Weights of a small transformer language model.
Size: 8 layers, width 256, 4 heads of 64, MLP 704 SwiGLU, 6.96M parameters.
Architecture: RMSNorm before each block, rotary positions, no biases in attention or MLP, untied embeddings, normalized queries and keys.
Training: a variant of SOAP for these matrices, 330M tokens, 2518 steps.
Each number is 128 + 32 x the weight over its row's rms, rounded and kept within 0 to 255. Layers, rows and columns count from 0. Numbers have three digits each. The size before them is the row's rms in percent of the matrix's.

# layer 5 attention query, 256x256, rms 0.154, rows 205-255, columns 192-255
091:112167152131134137086109159128111154118132119148091160083109196113110124124184068162108094145140124134163105153142134125136123186187174115093122114110093060127164195088126124064139124117138121
090:177157123136136168088137140108092131122086158143138154124153118068148093148103172144158100095160173096083168184085171177101137163159124118174062151077111108097160152091130087163138117164107160
078:071114068170123111127114111116134058149156097151094169154128112134105135109177128113085190117144116175110128167124119094144182117100069090159140140116103122185106104176120171091170131131142151
096:158116113067113164149121126084083149121158109172100131150126105082121144145146091094154141106149172117127100087166172131070132089142136108071116125102135106149108113125120131171137143125156160
096:192166147151182090125132158113125125168081080148081134145181106146069099092108097126139114203030127199132084177128179172133150137128149154107124108165207157127079120139177111145112125121118078
093:121089136127126161159105068105133121140165117124129087062121073123166154147133161094173110143174093147161145152111156110123096114103133101111149155218109115141116158185134140132113141186132216
100:124173138117139156068073169110107161146122140163115131127124117109124111156141140192189056034128115112125112110103096150106185108172117100132073089099108194103156137116170103128114150096126137
103:168066116126123143097109153143130118141152115161170140142139123082061085138125171140070133139109154151071132113130117129136178091119128070176138088116102078136093142122184082093193151128113108
089:143116114142152085176163176128089121132136159169153152161117138132088108125158110112079127192064166166135127073124184176148125118128116085094084068130149105073123103026174126128138147145137118
091:067180118136156045103157071126160132099141128120066158116148167160177126119152110118093172116068104139212120161146167130171141116107116149086110154103138124189168150123134180158107092091123078
093:171118105142061117078157145117126167130141143134113108046124124159148152117096139130125171164120087159118116136107158162150100139117105123141118165152056112083093160111126130164157153171065124
106:137194098174122075087158095079091151136145179088110148154121119103128084115189133126090058158103102162126098111097142149168149082151139167109070098086118108112079135109139082137145172132109112
109:096128145162151129120109144157139092155204133125110121132130125126104114139088131057062174141096155155206124150158073142081127155091119118092126159158111124101081110093104154116163032128134103
093:135106157141072155093138100129129115082161072138117140101096104058062220159094131148161081084179142115119175200114151139094107162118134130198128139102114163113123117171205107161085188133142099
099:117130161083099133126155135137180110105134136167181111116160125078089121132123143065055121107122092092088125152140096100097131092178102089127114161130120198101079140150129144135093132112146181
096:073096166143127078160161102163082120111176106176069084111121125118096114126151108100087121094079118129148132182206103152135123139132144086136072103136175107154195191138204096111094081092125080
106:147204077105081155136147116073131107207133189154082137141147173172105169087172125155155139129126136092134135127150176140144155152181121155129091118097160105120125124076156108133172145167115100
099:142075113132152092196083123142143104138116116103129102116164140115151157168106170085164142143113128088092078054109071105080103125130101129108149140168098078125158117130117153128115088088127071
100:117095171111117121137156135119131151081156077161198126149100123134153200172101108141061130133128154128142106130085130148124124125096155113161178125135140094096200133195126143116100134105165056
105:089102158102073106115089111192127147139107152153078163126104061156159121103116160174100136077158169090115115121129156150179101163071141123157095117171155142106094105165136080163063143117059113
097:145150115113209108147136118207101141133137133123102149165165112120123182168136070215144115130093104129110141096075109152115132168087095127154149096107141108087115071172125124115143081130102072
109:144157075110115102150120154126102139157103145118090089156148186108181108161103107161066105179147145149101140088145132123136128153173142147158083130132077140149151121159126113122116110086121056
103:135173091122073186141139102099196112077096173154173130190147088143155076161200175143098125128103084138137160126188153064120066061107155152134182141118118131137145148137119105129171089093132111
101:092090145141126147128123122165091145131174065110132138125151129149126090106124166126124111094094156196087122149102140113113145046128138132198089109131116126187164129177138158166153169130153075
108:132095098102116115174186108113131177106164093129154114156120130123060177175096066113169139098039154130097106119110082183105124071102106157113071139114053133187124123119133133119039119115131146
097:167144084090118169130192159137145121101112165123144152135136117154182101142182182139115157123125092163137150142115179164160182153100114118133054143112120148080140110152199108182162115171172084
100:087131122109130128122193130186113095118150150142200138108158153137216166147105168121179140111141164169127079062159112110145140135149160086086146094137138042136113189150144142180131157108148146
104:148135148117108196191123132067102145149148167145167151144083061132125137122116157131189200052110149163129165111179159157069147077108098135082138136090087134149054086120153129149098161170134119
107:132120090169130065135107116129090131126126170072117188099143138121095118179105093085125095095061090119143180147147184162151129095091111114097072183190168097135101094113092166147086116094112143
107:141053129166167138142158170150149126140095138102138147096058115145146155054148110117083101120122151135084132153142155143135098081092215059087171119140149103106075156178132085083152117077186131
105:082127171109125111136151138125093133110134138184119198069149085102206097159139105122156078147088091165109108184085115175159126150144135123121195148160150129157129134125186121063145147119124087
106:101113122162093114129173136202131124157143086126131102118096133108106160139103098147119125112138151145164145154092135145118151102115147095063108130179057089090128140128098166141155157091130092
106:157076102106130143151153152146181147183126124133107149152138131151177130151104108133183148102092149105134116145120191148107127094140186119108114054151032165131117163135112132132092037152136116
100:152148113081102182074079151151097068130116139102111117103137119143142139175126082148137162183148167167164117127170106169168158167151140128153102118103081131096084166110143115139184118131125130
101:155152141138189117131145096199118143118128146129152153128164137117101098183153118107143118132119191141136173157155162184148128131103123090146157173147120136159138130109154096162119135142083062
116:125160074127112170126154107098132109155158156148108164145161138141137149105173120109191139176082160104130129153115149141091117116088134126104083166126092131143172141112115080123059130159117144
094:045145134105082118127087095070162132149154125074126192104100123161144153178128145144068140144155092119092135151142071094187149130167189090155167138152070097113114124157166116108159137129174094
109:105132099153136149099176157141077151104135086165139129085120071149092162141083133148135122099178166171097125157131114093109196091146154138162122125114134164116130180111156078131059113094171145
106:145129069189161179118067150171103118074139159141045155101099115110108104145152141125103093120102189120133161083125128204116174086132077163098168094104165103138082135091111125097161172138138121
104:149108208150181159111109167133148140161103149065142109114178133096067075077100157161116139120122175148155155117124103131142132154164143169101143109131120116116166170186136117105083149167081069
099:117175135092141114176145174099084169193055176168137180106208111131170122151112144081148162178137129228150110123098077131153106134164143111093138135162144146146092173101124050107085176143141131
105:151100093130119132150210157106145178197163148101116078056084183155138117158141148177080201097151100134165129075129091151144092118093094170099142099178141152130150107107103111141100132163113127
102:152118180143158128144205128147138144199163182134129128134148065124113104138135111180126072099139139145170110142135147168080070108087064079104131132127127143121122130140110129131093133079100191
118:108168174131118117133122104060109097170124151128151119101152119156158064134077170171132103054109093119137109134086132164082166151147110175106072092164148165096125079125066149147094167145158129
109:141130157119179093160175170126113126131103090072119159106127131141164147154119093139184121182112130127157097165171175086139155120160140128111113197165127199133065110148134130072088137078115131
110:125137158120126167150121192205102164105101080070113138185130101170081102140132080096096071125119160138107105134168140135150096182114114053127164161139216118158172053115166131130112070175133136
110:091143106141062094174086105175153101129123118123087124113185114143169119084145167165135126151108134090068115123094132134105170111175099091114094099166135112163098196087151125089153128100139157
102:117099161177110138234076122078081118158139104085120101142112189132100083125168121156161152074194122144137115141049171147069149146146140066139118173114123170092081096156077113081137116109107147
098:155127140113158173157129100094123157145161058129120144103123101118141123134157118101129115151147156096154070114119132131131123129113170121112168097108120164152111140086152068176032104121110110
104:099129156117236110151105120169136060160137117111181158131105115084116163178178165150155123107170140074132133155147212111142118144168136092118116048117109092120151106185164118127069101093167152
105:163151108061146155123147141171077070124168160120120149145077146118162115109108134126112167120099142195126167125150111109095152127127129166122128176174071184092120137085158173147147119169132126